config = dict(
    num_key_value_heads=2,
    intermediate_size=512,
    vocab_size=8192,
    positions='learned',
    attn_scale=0.125,
    tie_word_embeddings=True,
    init_std_o=0.0665,
    optimizer='soap_variant',
    lr_head=0.0072,
    warmup_steps=200,
    decay_shape='pow',
    final_lr_fraction=0.0,
    dataset='wikipedia_en',
)
Each number is 128 + 32 x the weight over its row's rms, rounded and kept within 0 to 255. Layers, rows and columns count from 0. Numbers have three digits each. The size before them is the row's rms in percent of the matrix's.

# up: layer 6 MLP up, 512x128, rms 0.0767, rows 175-274, columns 64-127
# down: layer 6 MLP down (transposed), 512x128, rms 0.0766, rows 175-274, columns 64-127
up175 101:122156175141182171195138099116160191137137146085160200076093143138067182112146090139130076061107119147065063108137127126093074069119110142114128113154135129161154079127118129133131148119121183
down175 092:086157108109163078120193095077087081142112147081150163125077129213136136133127133156099147135119127135064092081180210118064105110121153091150108120075104156147136065133108142140150198116116102
up176 102:130133145158111151109135126153113116143111121092166086133129111160159156170121205204198142117117159151089115126201133086159070173125143069167138159115119133130177089078134144092087123095091072
down176 107:162067092203139187194151134107115195091079124086143121147136115129132123107158153180165151157133159110145123109188104060139067158129092143136080136118127074131120074139195132158180170122109059
up177 105:176181169111135119155123078116146134172105109189161130145119124164127128069131090120100142155141076128174200081126137111130092033076050098132136128108156158136100156121137155159154130105115153
down177 093:119109186146189161157129118127092129147119108124090148144132114131151124137121082090095168157102120171099162126185058075168117143098122145115099148133113180125177122080077128171182144111096121
up178 104:102109138154113150086160076118120141177123199172119066108144110098129107077130099144158093144119127149108211056143146107080225107134097156168161138130107126093103112161166168128097092127113102
down178 100:123094100109129136119146128126163117073154099196109160112140150149132102148132126062077178074175123136188093144130207183130124174148105168122129138130144106183135168126166120106104140107094151
up179 101:142117182132132104104161165087112093106078187100170075131091141205155171124155100114160117100134123143061128031142074153105102127163136162134125094080078145109079131111147125160149149180147075
down179 105:127104124105160150161117143148055136184155135146084124187110086100121141169162113140118118136134143128135106165092177117107132158143136137140109124154149134089187117158086189132093137112130222
up180 100:117108078073130144114101158124122137150094098155190107077121088129133131110141128116188105205112133094136165113078096087111146103101132150137175142079092113136166199129094154123208148119123113
down180 095:087152076083147120124154163132154160107087145097111137097148122073161145150107169121152082109082126123198174105163159184114090148139133052129091080118125150135124158110123159152116111137073142
up181 090:150135112172131140080132145143124123131158166147121169096127222171115091121130082083132144144100103151115120144119129146148083055130123087093143092088085135209091069095129126146098147150090117
down181 091:115099162043112199169134142118116091097145119150146160109144124148110154124074083188160141104163127070112103127167139183124172076097065135156072140125176176107136115147182118124166172135125129
up182 088:087168133154115122139139196138126124159165150186134124199165134073060082114165124072145053137115092108164087141142134102094135094204127172134163154058158126096148150128132124112104092165093058
down182 094:128146124111106177127113066134158149091191116119083092110152110165111149167055159169078110107176175176079107056129114112173117139131120133220127125170081115103142130128099152100123139159128163
up183 101:109159102097075180114174085146143164143121142130087136069122197111150126064149071118120096149105089164231136135073113155142127118095131134067145147067106077131135111140115141115112079152125169
down183 098:175115206178141112086088104085092147168111134112095145137153080168073103097129137159141123136173128109103115136165084149160160120156084086163114153144135138138112179126181101092117139158177060
up184 090:134135181153108105100104131143148142160080132165164155167144146088126075100072078109075113139180089157157113120112181138101114144152095178101146143130132133155118138131198158103100198117138070
down184 089:137111105097169173142152144151110057101140105147152117176189106140191136165144178169079195137157133101106132115160116092146161131199157135117095120078119126147186130187152106114137124159153102
up185 099:112132118136147134129138141126090139120056100131126102136146145116115120062119107189113071148133131109099148077166210120189167139153102142231197172065107097148113133123179129147094109108146165
down185 107:140089111134179132097138123112117079148132065101107077127125169111108111149152130157165024148135134102112132190198175152085135126111149166159138112161078135195106166130088115231141127137159173
up186 101:137091114091123097101184128109121136100116097147140143120146141208159139062162148133110030169153174106135142160138139097165096112126078153139097151107103134085159056097138065141156120073136166
down186 098:178049172142102085157121123126139119136135162105081155141154153068132122119131071153126142146126185157112156084088149139117169071096154168115149082144161086180147137110128066140171129217141098
up187 100:060186094113165124165134149174090105143124123119119137145126072135139133104142108157117176137147148121152073103093159137179119115147144166083090108128108116120118134118150145095146152171110082
down187 098:099127132068104141136164159106160133135116146129121133095063162103168130126143121179146173087163100163100092201085155077142087141171153073092198112120090122168148157089141167092165116106146168
up188 103:095136110102088196159086110136108107127098140168069107083116110084116156153211146102077093121148161141125060133121135115201128085132168161067148123083152144124165129148156098107074091123137134
down188 109:145151172117096125120168143132138097076122112159155128139104161131109090131222142135147151139139111110076100112157108080165100127146060090084160127149080085146085155143152140062106086133162126
up189 114:121115101122150196097125080111147133134091173094183062109175123082098128053075105106167092137092112125102074104132187127097105180096127135221097144123081111105142181166148154127130122104094148
down189 110:158171130107124141094093133073157130055113174118118106219142111144125140100090129122148149123123122091062114133099174104173142167110067124141139119074057076103116112087116207129113159112134169
up190 101:174123106206068146162125104086164127095122119143143151185103118128136172131098128132147150123110140115151123183119155056125123105166091152117130130138084090131131095108134114210139147135099098
down190 111:148096071130170117105083114141129128127166156113101102168117161184119146123119180132108131140099162135110130106105204122086065131113082119140216150126178135095114135135113094134100123095096064
up191 091:180158112132120141139149136100133078177162105133138105164085098189084163088125161109192142130123118104089128127054109118137141150111086136104169100158079115195129128091091083108122180120085089
down191 085:119129084150159087125177178147154111164112215167095074078153107107114095111144091119092159146103135117105138163124125087134113145118101091119144112125127160182120084167171132131090146098112193
up192 099:059095128143075069098097132131137130149160066147161127138102144116130167158197121133095182146138118130104098128114157093150141146175147163131056171182069151160124073154069198114129165174158056
down192 102:146139151228147130103145138113149112055141157073084130115123120165120115108172098119137163123134090118160159051129172123091120095158165109053154108133211123117098104130102080142097068164165128
up193 108:162114143112104174105181156162171166125169129102187122129156140090101146133104160109185133109254115124181119146116120171110127088108097165094112160083182129091096153116102088124145110110083147
down193 106:131140113079104109175118132188083114130151119113126134132147096176121101135108100150160095081099152135161164130121211160089107153089116110153156129119121114134123134197156218118156096104116085
up194 098:071116151106148105063120147168121131119094094154127122187117145107094098125098144099121094115162063122148117135053173167116059130106092156095125134188161156151112093115177111167116128072125150
down194 092:153173124125128132176065105142109125127098153122132165150141136161153140177083148145068177120044215199135160139115189118118145140133075160144159065086128168113120089126148140086128144111139097
up195 094:103101121108123117131103159130150207116089108146151131175134140140128150080109148148181147136090091166145083087127185110126087156091118136179107130082139164149120109095069141091132141166073103
down195 096:193093102085181116099147170091132054130143123120097110173143149125146082098093159133077115121113118123137122154053136141118100106178128172167162139089116122130125142165128131138159138196139122
up196 106:135184179160151094216106066120132112130091089152164115112145100126147098150132125156127119091160121160117089090121139120121109097123137157117068192157120060135086139084143136149124127147145193
down196 096:114099091165121135115139098133101149131095185145063188099143169179086080043079105158154144089119100138145170141187122131110129118148131129114145120100162151085092156157077139056156137138129156
up197 109:179077156202097167167158130128101107117068110179132140119090147151135111143104135132142123150150137076138137136125156116118121190146119098175150148095133169112152087134154135103077148139102161
down197 109:140122169133077149147205087169104089124152091118159201069102136132160110162109146143117097128165148095115170146131147180103088072178117131166133112119084137129144084154148143142146146094123179
up198 105:088089134112154226155103164154103147104125114111078105139108091173133119106125128111173089146127156148080075102109181095177149099167155132195131116090100137081090124128118182082103111142163105
down198 111:150172113084116139159105164119101127136177115150140121153158136092141135068138152145138138159115127173164112199177182124095138172152164154098108175143143115161118121151112068156160128132081044
up199 086:141074156156158090062151142084104038120086121103170132120126099141168088155083120131116123121132105155181125157160080155092098075131135122113194191157109160152074129154151069129122169136100094
down199 086:056138158075111097136117080118174120179183094100123089156121143137153164138114078120147100172140074191115128099089075089129088147140126115154153133064097136167167040107126173107148061149116107
up200 095:142150128118097160078122102188194139127103094149210155085110119144141157136101134185137187074120100110172122103158089108104152144138133144165081168100125107035142075141120047140124160105110147
down200 091:121212152192132139131129167154134106107142100148166143128188091157143062165129140084192173164157147137127156177140103186130147155144122130119165075118092188160154125147093145142092130075165178
up201 087:110138113129164159097163149143103088130121085139172129154092152140148118074138113074145117156160102185111085134172082119107079110085164073109093141113072103136099146141134065129134187119135100
down201 094:097072123128100079121113169105165087112107133122141119093095159118169119157108116170144123105089153074151164093091090118150183155088058163082149136120098097157182108085144096105147073089127136
up202 097:214171096090079129142110146064153118157133170139118127164107146091142166108146137098118139107201156114129103136082112111152165111110091167077086130097093152129092085150110158082134148178167118
down202 100:150171127160140113077156048177113140074093106069124104115139106148156108128086088104098158089117132196139130161148099151140125125123162095120198083149079084078115155118105063102153112116113125
up203 113:170108137115113105143170156136166106121117101125144118119125083179080197130175103117116161154085159105179106175100121101179127105135158099155088163075096144161107142137107117100197115113155090
down203 103:079108114114102149125147098127071143152057072122133103146157126140164184162156089152110112144131136122175119092134153093109155097116146101132098120130201115190112167170096162144105096147069144
up204 102:143159050133114145140123123134131137112170077101125115156147191108068163122125096113123187160125113163082064142208161146151104130223126104106086187072132073157141146121112106106126159153088068
down204 104:117141112088109158155096090159161132098147157171144177144112191120108168104079135129061088168111157136208124106153099100118154064140067181149124139090118111041135091106103155117127207094169110
up205 104:106163107132054158135142126077193141138112130147161109173145099146124110083137145071176084148164137122078046098122107137114091102106044154089184049108144085136139193150137111169054094133135122
down205 113:146156093210103065151088079159186155104168155094064151158113143115115183150140146133033183126084113130145111118143181068160099144185138111093129138063128120147198148103108059166130177138137123
up206 103:102124126136097104116148110060194101187081177132144143123120137153131160137165097185110143137128133197171105145117099167110107135136130130160075081082068174147143122095098146101149140115108079
down206 102:157104118124115122084094057110144130149091141084134136135111168124128103116107136198157176090107137146134106117104135146128138108048064147085095155113139172128042198101152085074150123142102139
up207 095:136175078107117076120098132114158132156057084146105090195179119146097115143113106093086093124144151117135132173105071147152137134120124081075129121147095157144117129086137090133168180123091061
down207 092:102174141108099134130124136086145100124143117075145207115127119125099090157099106138167146123145091132106100148121107101149147127107181081145065040077120145125141148139126135141156116101116097
up208 097:074109112132156148150077186150141105170109116112166071083153108143122114172119136138102173128107165119098126146141086096104089125049118138099080133125087117118083133151141095180142108113124192
down208 098:142107206060070073125110108090090113099142103152126162122072087134202129094083128147091105112145092161126118123155081099152119128217169116141146133063105029119135087114083113136077143159098091
up209 097:115128116139146173081078092115114099112148123179155163115218141105128079121184110182160091143135129124180146181121097121062101056072139125113136116119165134144118111129097114146144145151177121
down209 094:118130143092153111141073103110165118099133153088091171119116118166157130111130155093142136058115107165145090126155110139169210142100096090131141127115115171099082171109137097068182131173105106
up210 097:143135148174085151139090095121153123131119136176070160089116109125103131140151091127128114174139036136166141131084097122131158079188114095078146145115136097167171162155140195152150131090168111
down210 096:156066098095149151091146187158142120147121135083076106092084142153184145120077088130155119111104151075100115123150152078085127169104142128204109125160129104174123137163137065139174104200145174
up211 100:166140174081081167125080081117140104132114162136134130060106158087122109122104105058152146146157085187111097124215154117098093113118142139108147161047183146149071089113152089123121115101164105
down211 098:132093150165163124105153155107071147170079148157102108151121105132176119152164131197146105144121163140171171080151079101138127128098203109113100105168074144128147100126120119112126172162132124
up212 102:136111107174128149085109103122087128145137152116131130050084182122095100121201067140155120196120136075123089127154139115158106170112135128104144219128129141090127112148127163147135080105171127
down212 100:104120075099166101157131112141156130133160175081135144158122104159139115118107117139142154068145155150124095121170167120118161142110104140080133137151171074152090168149086101086109093160117118
up213 111:102167137135083161115121104071166161188147128124143098079159139126181094132103154149180119163100167160180131094090149129178107112171154157118088143126096128116077165106181095129132137229092114
down213 093:107162149130115149109125120104129095128136156137147133132134132150155134200112136092095149121152108136101146161083088169183157171119138126129145105176136130121112149119203092114164124111139091
up214 108:117120142087179175139096127086113088123157112122144166119112125147120103155158145130136128086088190152186126054096085112113073163112143193129096175080095090146060129151101146156135165114152101
down214 108:137099051108090083134156124047130175122146154123141109102107117128174136128150061137160150155132163149164146148118184124107182122110115165167128100203109071100102133115092150044133149080167084
up215 098:154169137115106163102123136165175127101098112120106122168160120147149159132180132115123095127120128127134146133180150059138125092098127126098101137109141085064122129098115137179149121168131111
down215 102:134163163119092066085124102070031137041121160080141170138161119120127105143149106178106102106157094097135080157140091139207182126102160119088130153166112104156159135168118094205080150097148169
up216 098:102094183138120144090172112145145050125083112129125100147126151119163146119108153120161134140160098131192145106130160155213191121092126196128135124091133123121179132151153158144081110058059145
down216 088:115180108022126089156112106046151134095131175155198172114079156176114097135129097135150146078187173135079158162120140081158175103108108072147158090123111168121142122122100126133142120166154132
up217 093:137122129149163130176217125074149134094153125149124131111137174027159136134050071061076093176148107133116157100119171143063131141148141122111126072140123149131082106102163100140117136142180158
down217 088:079156115072088104133108115140064149106088114205179103136126112163129130107119134135159184115127098078119136153151077119200106113121193139103123087122085083098146098167086160090143072121138091
up218 108:070086130136120170160143137095117062074107122149154082120121104189146142132099115136124098100150141132076162107107106140125119137118159144098062162149163068124103102147149118101111155162101160
down218 107:119149150110105087133102160116094197120140102107162187158143096111159124086181125100181180100121175164180136093118097148132064122116129089128148140079118207117107126131137118114118060082151085
up219 100:154119096162153177082099113156114112127160116136139157200138099185065098104110111096130106129191161127102086090059150149107128084125172185111073123126114086146112113087131234134168190123164144
down219 099:088113138097110052201131170112163086126134147107178119086121152096097091173135153154121116109100154077129134142114100133144180112098149106104126142081147135159166065128108100152101129133145129
up220 098:111150126084152092172124159150160118169122067190182094139096084114091092182158172109115156142114144127140110128125102173189111061065157135078144095109124064150135085139071137113121114196159128
down220 108:140119106148054156188113098162160116134152125143108120153094154182165169173115154118091101173106181069096112115198195150129137103158177149126144179136142116064144096141127145089160126070105137
up221 095:154058143147148170149125097153185104137082113126138111136096109131151084122087079154132121171134119237179140147071103080096082132183064169109122153152129117091114134137070125116150180114114121
down221 094:128170100100129138157158153144104126089099095205131176136107163153060081155113147097125110095111172073097149091142064118100141124163173095129108127189118091104092150131148131126112125108119128
up222 095:163101114126105103128161114166153094143151155070208114113056106164092154095170096149180162193144119166201142180092113113114131105143133137162114122121116086188125142145107076160116128110117099
down222 090:103088165132098094081112116066137140155142093152120149074158142121151099144135112115124076165120089133182134097050090156124119161161103181086139145153125110187148135158154117131122147103060106
up223 108:181115124182170173091154106116114119087062101137175087120159119145132125120118151154139127149143142097094086110111085162156147156176145170119184093099109138159143152134079099130113095139207174
down223 107:147181156145139101134153195157146132110157122126126093117156100099160131088115111132078149129079049081120128149141126144145157217130123158130198153137102162154104101135093157138101147099169198
up224 105:193118142110083189126078104159108110130136103153116098110154059149104073137121131106102113159060121093128129115136123117139184082130131145149124074098099141118081168046193120107114147106151109
down224 100:168130087164202080141150123109116136156154077142146146166152157151128074179102099117095114168152175115080133114152061137096112095107149153156139117138127161106099141172117155101130097141152155
up225 108:048112123123117107117119184145101118157175076166049111097171117140164140107144103137128101147186204145092138156154171100116090146126119103174107134084112121138139122091080169154077115161101123
down225 105:082115111154140149096132149119100136139093138119119141116150098089137123153193120104130155161106153188123231079197141108113079135111154154087095142161135076103079145116126154089152133144094157
up226 104:123127116086094186138128143062138126159079148118150134087098109149145105162158125165159080138163153180109149136149045137091103164103144129137124150084168077146078108183186147129078106178114094
down226 104:123113122117163128133100167110154162169106145141131140150101198114153100115142149103113127203163133154128163110176150180068124134127075183041101112145189094132090096128147163148122130113151136
up227 097:127119115089148151153165156142125170147098131183114106136146159147179077161140107106141065153132109155200148112143111126159142051114170170123118132173130106114153134190174159142117144120125063
down227 102:111091111144105142121116130124083135114151150212135105155135142137171115159187117129116147150119152100110159182094018132135094166193121122101082124139103119076158109106107209101065103074132143
up228 095:161155125174088125168124101150146151078144193118148111105104170121121166159219088100088116137090117074109145125140120153047110170111131082149216154141111142086105126129124168152136085075136135
down228 089:071101088166127073088150128160141105104052146145113140130124150125141110163131144165148100155118131081073105148120066130094164097157191118155224161122152170146106096099120161136158143077142125
up229 102:097104147128081134082138178173172141131075142144160131123150073114214086182093125016127138091149037101146121118062138158114124149109105064127124144145154103119134107157147112135132098157129130
down229 098:154140080117177135199082052071096104076135076086124114106123163149115106107135124154187152160131086128152134135169131112136112116124150153084060099160051156139091082139160117112148133145184156
up230 114:112137144086178112123167159169165115094104125164140111126112105084158095097139109024104150152139141088109172112082162112175104095130118088114125144114150112125178127048129179185143178127088112
down230 118:087123066205089173138109114091110136080094107076160170163091080178091075145183133099097116129087130106160109100103124132122135124139175079085135123125101129157086122184069116147081114106136155
up231 101:118105145119112172194119141083127088073076154080117086176140137171086143143136110081146127181144141172118124164135083072132105173088131109137165171096149107131143112138141130149089169119110095
down231 096:128057149094173122092083089154094117161151128045195203163094128144125144133148105119125148133184208162128138058119057099095174174136183142101130078114138148131149173144148154127126149102135101
up232 105:099142154133127164133108058123170077150131128155148151102124172081118136080112179143153135149113154159096137098192177200112160161067139134169121147059138169179079136110158134107059151106089083
down232 098:167128086147109159110102093147132101149100136105106170117143097087132141175083186110076116122130115175188127181193135136072139189119077088131167082149149117144119122112109141165155119143092108
up233 105:163184123181139115057145155117182060090101122129138137178133098128088153097194142149154088151120131124127124084180173113109126161105096121115122117093151137072165096108144125067113140139125096
down233 108:177167131175173094171103110082202118170084116095105097125127104104125094113124123063080141116096096123135117142087219130199133130148120116204112088190107129140133146158095138128089112112147134
up234 100:100202162130121129185064159146085118147128111152155119111111114176132133151142152127161080070085149143139164136165152143146072100148066116100174143066095124125105093130091104179166171103127134
down234 093:092153104129100129057110110119064166150149124146139161144085102095174079135077115128150119159114103153103177129138112118156138177153121164079152110187117138160104096118158076092119124126103127
up235 097:118127142115118215139150097161117159136134154130135032149125093148111135124104124161132102110117162059147130091078123145121111156133126103099098141096112126219102183124097130160072152116079099
down235 107:125115137107180161166151094080159091165133107118093148104097114151168142112131152112153110123090104228097076161161089140121150120153077102126122104138121140122159176074115148081181157096167163
up236 104:076086133098136156137118115109123183145068097145144162167104140063151088096179091094076098150142116174142126130106144169127115143096113138109117156110151127157055087137086111077190129106111167
down236 094:113056157166116156093127139149086155152123167154123144144109154073095094202131104077166187139131110139173164120107135156140162106155155110137106091073164144136179114177118068125125123171149143
up237 094:135073126097136109159099116173142131170143097100146128091103064064134061182080116077126153125162129167092145135121114115139141110130116142132114163053166159151104133102092097090116147131150118
down237 095:155170195131105131114159077163111090146145110077062182110052092128123130091070119180172132091113169127119128133135140167131134150124169079139132149144179097143131133125158151074152113131087112
up238 096:139125042149147147167086128104109104083090129068163171087093114111118085073120108112105161168133086096141145109115132190073088140109119112147055067075132115149126143130148178116138138116114143
down238 098:101135130110104149181137110100128161147188131121132085143140056109120123155089135169121163055097107122159115164110176145189109090088069161164128177093106103097078087124170122128142111086174106
up239 102:181153102105119150144053102128106145183141057156094078114105161093117139132127123101099087172119053165109126191153084167142138155141149194074162146117152127129137192109155128114123124094166094
down239 096:138132122164137159074110146121132148142126123139130121144085158177095154100122159159162170121146178096135115205155095082137130112031103079158161062125125143105127120131071185098143109087153146
up240 094:073104090144164120097106158148105101145132184171098092158101130174098160142138114166144161155140096126155159111123142110090099104201159136130171149140093155204060120116168152146159149106106137
down240 098:136162151212090148100111140108190177072066146120114106089141150198134095123046175126111175120106119095151157128134095149168155082152078144104175100181152099175126103097154120129124069142127158
up241 101:069112067145064134073119123095117077124186137103193127154108149079181109107126130065169117151139074187189101086155131161106141096144121111115091137103140137118147144076116093160137088120146115
down241 103:190112147079105159148137103167046059120141098106097134120115169132111158122137189134149094168127119100117094103129153083098174109125098191200119086216086159104145168144132134146060128161147066
up242 112:141164101186107120135074162051109176118131151113140080171081085194128178154082094137157083146109134106137078103138142092130126136122113127152108135141093114131139065113114152132182102081128091
down242 125:142144097158149169134137139133109101150146177194064093140144154190115142153068130036168141103070161116101108106099182107133154173129117081146134074141141124152085134104095112096125158119105077
up243 099:158137107170200123176084118147086100151153157164130127126156128191117202132147113131054134124156112184095115084168099140154158112091121109103112121125087119105123080118177159162098166104177137
down243 096:129098070109088131137121116180159138123178173118133112131147134135087118123146116118092109114083120156145180169168124123131143086073143149133088032197166138173128162087130145141183161140081081
up244 107:062074134142071156150106174108148087106099040149175155101149131145149129137180179087154176147136092171171132096128076103124141098176152103116170144139166135166112114176107155150139105064152107
down244 095:169165117117157123091121101161086159135156119094070130145082135063159187160093126095098142135059179150135105166104164157132108095090130107090153066122111065108171125074110141184157160093090144
up245 105:170115120113172099067123112116107192151144109149097107124146141124119133120116173149139140125152102137074108093151123150142115094123087121103109110078164139078075150123150141210128073122142156
down245 103:150145156131177085101093116100170129133177132130123099108148116153108063133142073140076163110162123116117127157147136174103126148117150159175127155164213163162124177082165148163140078184136146
up246 102:108159121108118148079117183136115141169087181124117135176089132143125128191206116143094077136151090151162070140096110145167115127091135196061086087102110086108081136144099101080107141144202149
down246 109:093105124125112138114161201118124135105121129110122100127122135096155104093072122151080165073165177163120128134144099145136138113119199104129155143115211123174058179187117063100143117113099170
up247 101:098073121166168188132114122152131149142080139153164138153146129091114152125183110118143146150105165112125121097205109131134162086116123135150136112145100127116117068090092134169080081122124140
down247 113:135121143169174129115097123190154184173069119099144126128108102107141120120135148158192197109142105112074103167178057136117110098107114164125074138118088090127107192168125163065171099106150120
up248 104:132138178104080082104120107109132119176162115140144143165133059158095152094107092087119113141105125082131102093172119102101097151121125164154100110125163083092153124113193159121070136164153134
down248 100:164094165138158163121109107122190108124107176072126144111137142176107136121055186115176131133089094214126192086142108115099139142139125141160179123066171159054057155144174085079151088187105138
up249 095:153018163143128087146150152056108107065155110161136172105193122091147104088086083131109119131137067105144168145092113122114138118118173143138145158068089167168126126163175133157101144115137129
down249 083:115098145179113162148145134095116148113118121124062149153107156096129123184081121120108141121149108139093185155133019121196103135134092140106121143137165132116114150178119117103134070110089098
up250 103:161148140147118121149092149132124117161148121107105165167089173065089078117108103099061081127134119173168082144135113144117135190106139139116163176124165106139074120233154113131106130085137115
down250 095:065157201141112128120141143177112201092183160095152115164150094125098087219148082165164120104136106148047126120123129097153104125138162136163114110113114138098138113096127123102107123140167129
up251 103:128093179118152112117120091120143130178201093129092174142179078122153177114118058111126097148140140157112114079201157148088112177100108164145081062119111144149137110065067152154183138164098132
down251 099:174106153159051105119131173126150167125125118148136172205149118122188120147117084152130138158122170107095118130143143076100200117111182154126089156145174196143083095158132151091135086139103105
up252 113:150087117142192113110108129156183130148123181144140115150077101143098166218091107154186129134137147105102135091090106117133039129142123123179108149135146102095070155127143102164115135121119144
down252 100:079134117138087063168101062161129087108085116145068137118097081145138092088106189079138140098129068154097085112112105173137072114156143109147130178143123125149089084081160058177153161132109126
up253 104:082081148112109181137103149091121100117066126093126124164122131120141119113136101113122066166160164124173133054108139141071147146115142197187153155193121115165121145119127132175119153144189086
down253 105:119131101094089166109106125170145110112146067101084107104100179092131067126113079123133105172101076080166158186119122149132197181086124186144141080147115137130170141102170118127130105112129149
up254 098:177127135172088201120161154117143089110113144106111168154088101184139133090131138130104044144142096126148124142116109129159150146139034148177162113114139164146081169128172143119106117121123068
down254 099:158199081104131064126125176102082163140142159143141114099146114150093147141134091149117098166197156085124119165107187170102155135102143062077170160077118161131141135116116155140100113078135138
up255 096:113102085133147126118097135143164139113087119116127152101090151057102126099143151097133110169101130139144119196066164111181136118173098139169156181132104170052148166150073112176099137092173103
down255 103:092074133126121134102104103059136193166101137144180107087137105094125144162157107112092074152119094095105132155087098187130135158103112140121136146101102136117119126106126113117135152149145120
up256 100:079080040151130145139124100123115175121103112174163108111144163130130137153123087111122081095088149113112169139093124177159119166106188129090150134132062119170114109146078156193076134137117133
down256 090:121187100135177156071111114124080142095128073093124135108110142137106047168128133141146135104141088146165181115108099063098085092120074121148112134100133094150091157154135105128130157169133130
up257 098:173152147141112160082145139134100147163070160143193104144149112072122130088167099130168043115160148130096151120183173090093125145070109133106177154142097103143093174099113119124182091119120096
down257 100:031157105108159174182109083105178122098125135126190128140121063114085109155164169023121089140118167148079107072186175154151136164091148159108103133087140083096114165105141123136152093147097109
up258 102:135138196073130133144142106120155124124114093111103082151128044146091141102174077082155081135130128077163118081119175145177124174163137154139161137065134117121119155074209144089069131150213110
down258 104:177103165146136143173109092150106151157158096118152109130106132163160161151131163094152082145145173107109136122146186105083129173113138117131136105148104082118092153127149112082103149129138150
up259 101:176064140103117182165177116087144122080171140098117154114162130148108179126153098166058129132087128128080120107163089088116075170119174121110083150119131073050145098150107143154130160147089109
down259 101:152154124118135147173087141196175161122101110126139147125111146105160106159197183154117097113149126070089087141184135078185195098073105103171139202144108183114106130131103113189149161122141139
up260 103:136125097143091140209071126133152206149189100146125123102113118131106158164064157125127130127129138108122105158121205139136141080101072152175118169088054129104171133128184115115139089102114104
down260 108:142118101122090061098145144067108151132126124121163133137131107138154143134067185191151102158149121119125080064133171173115158086116164085156168146048160117190103146156111091185101140115163189
up261 100:145145109088139131087082146105175146166125131100123105185124143119072162136187163153159100119153111127112109185113123132129095109099130195104105161131031138071130116143169099138182172107146067
down261 096:106111143155121121114183165107108169134124124096121139084103141071114099138071130120101014152090112191090129137169126176146201105162128147110148145116181092096146109145058132132080106083099125
up262 101:097076102100104155110161068083150152106162115134129141118115103131114186094151135136134123098073138125181098093067185133099153127136119188119180139154207148086132102102171149147098134125108112
down262 096:125170101171147145117083154100099148107164207143086119157113061093056178158140113137142126109165169117143144150098079099158076175148163103131097104067098172145136112098132149136138143182113114
up263 106:087167134192167114100106116128092104101129201113173082116115077112116158083085108168136121127163163155120120142141127058164079155121133165167140097183112097166175116085144138098125173158143114
down263 107:186122098169190118145139153157155199111111142147130154093160110101148113127136152151128124128159118204079143127131102151111196130087130072135144139078132087110071106161100108118170106093132144
up264 098:127156108155135126115114110154104093107149136172114121129132135099119072143081200120152114128141167066116114092085202139119119162047149113139188102128099117101132055114159187145163136169099167
down264 107:136101151126134119076119156152119144109058114140144069126161105131090144131164107163102116093143072129077113118168073073097136110177066149097134152045161074172151186133156099161132127101092130
up265 105:153187060093135166085126102123080133138137176110138085160128113102152131159119113153147108142096114094135106182169149093148135099190117151115095187127123154068160116139111119118151121133165116
down265 102:139141104122133063158115134159082163120118178179160130131148133122103159173133135145116124136164166086079105134151082153119143143092180128103136156151135146124150140144117121085111158106066152
up266 097:147125188203105099072095163129101069180092165141117107090133074103131136105084126115127148165222100120171121098143103108175086128172122147134150134134119092177126129117171125156158149136093085
down266 091:072116119091091102161134110150163121131117155162171160131142170124126108115089161124079135089137159185054119144170055160145207168174158131066127176055090129123096118137158145079140118144140147
up267 099:150124182085095219159123087045158114191129153104163142162151133127126094124098125166168127130091111137151115097104140182104129160136108152119120121079106129127119150154097171137084099131143140
down267 104:182105133117085147160145103152123085120159150192138118163150120097132162144153140148151137126109106153167161123130157100058107157191140102141166106164147108160198125108160158075157137107145076
up268 100:168118141101150139161085155154177112123141174156152184071103122088132131134112173152113094113057105113094166123110169138120092115109082137131150159096121172099093128122119173137141177130085128
down268 104:162074161212134134166141163103132161100091161130117112103119125076090151121155159143095182109157114134067164108170060163193154089165164122120181120150137142115132133113093160167146182111096123
up269 098:119076105084102150097133109059150075101162132188090125136126164122094133113071103149125138119147085105173085127131145067125165143128161115056141150134142123054107023104156091138178130139100087
down269 097:155203152202114110144132114098121152102074103094146103117143141124144074173155137153121142188102171130043175152128106211205132128158121103153130058111125142175064145113166132131151120129164141
up270 102:151144096079135157143142189150150116079080107166109139126151154184138134147159073112097142094111178082162137103140086172113107105095053155051130121115156126128109135090140155083068144158142096
down270 107:056103148200094117088061174133158126147138107175096088122194150144145087098138135112153095108095109099100119123097135108149162094101111155140139175141186098113115135113146122132123139127190126
up271 103:081126156019112110104166197151078150147105143117142074078126089071163098080095125153138147134087118146145130089115113133126173135102105079143119121093099109144138146111139139138105143170125139
down271 113:108113141169140152142108120117129170082119182119053096162097157136125120099150151117151101109149166135143115087123153149064120103127155143175094105074094137102108108159135151116124125139237109
up272 116:155176169068100085098064139134136132134091110101103114136130107149147151030126147143117136122159059143120144180143142146183155092225108148153156120097141095114097085110095083177021125159145114
down272 112:107127196062065124151092117123060133089103119194125135145105118133072155054175151127090094100126091148110070127131158089124135161108108100111155133144161132156111141154105161107078152074092187
up273 099:136149101101146162091131143183079112132124108130117133151125071191126129127145139147059097207129118120157139174129105092128141151124059127145086105173115075120141111133113170151128133129159089
down273 099:107154088133140132184047149169095128120126139082152087060198162082118137177150091121088137144110100144091149110103129107082114156083132155145093140159112158123113109133131061194144166126102110
up274 095:123120149116129152076108150142146113147129122124121128135143081101117158124153098090173147156111137079183121112166100103195109095132077118097063159105138142107124140076097177208143131106163153
down274 103:134135144126158153055165088151110188163068113119155093098181069068162108104096098151169117112110174133146151113120123110144114064070168174104105140184091129128086133134101165105146169087162144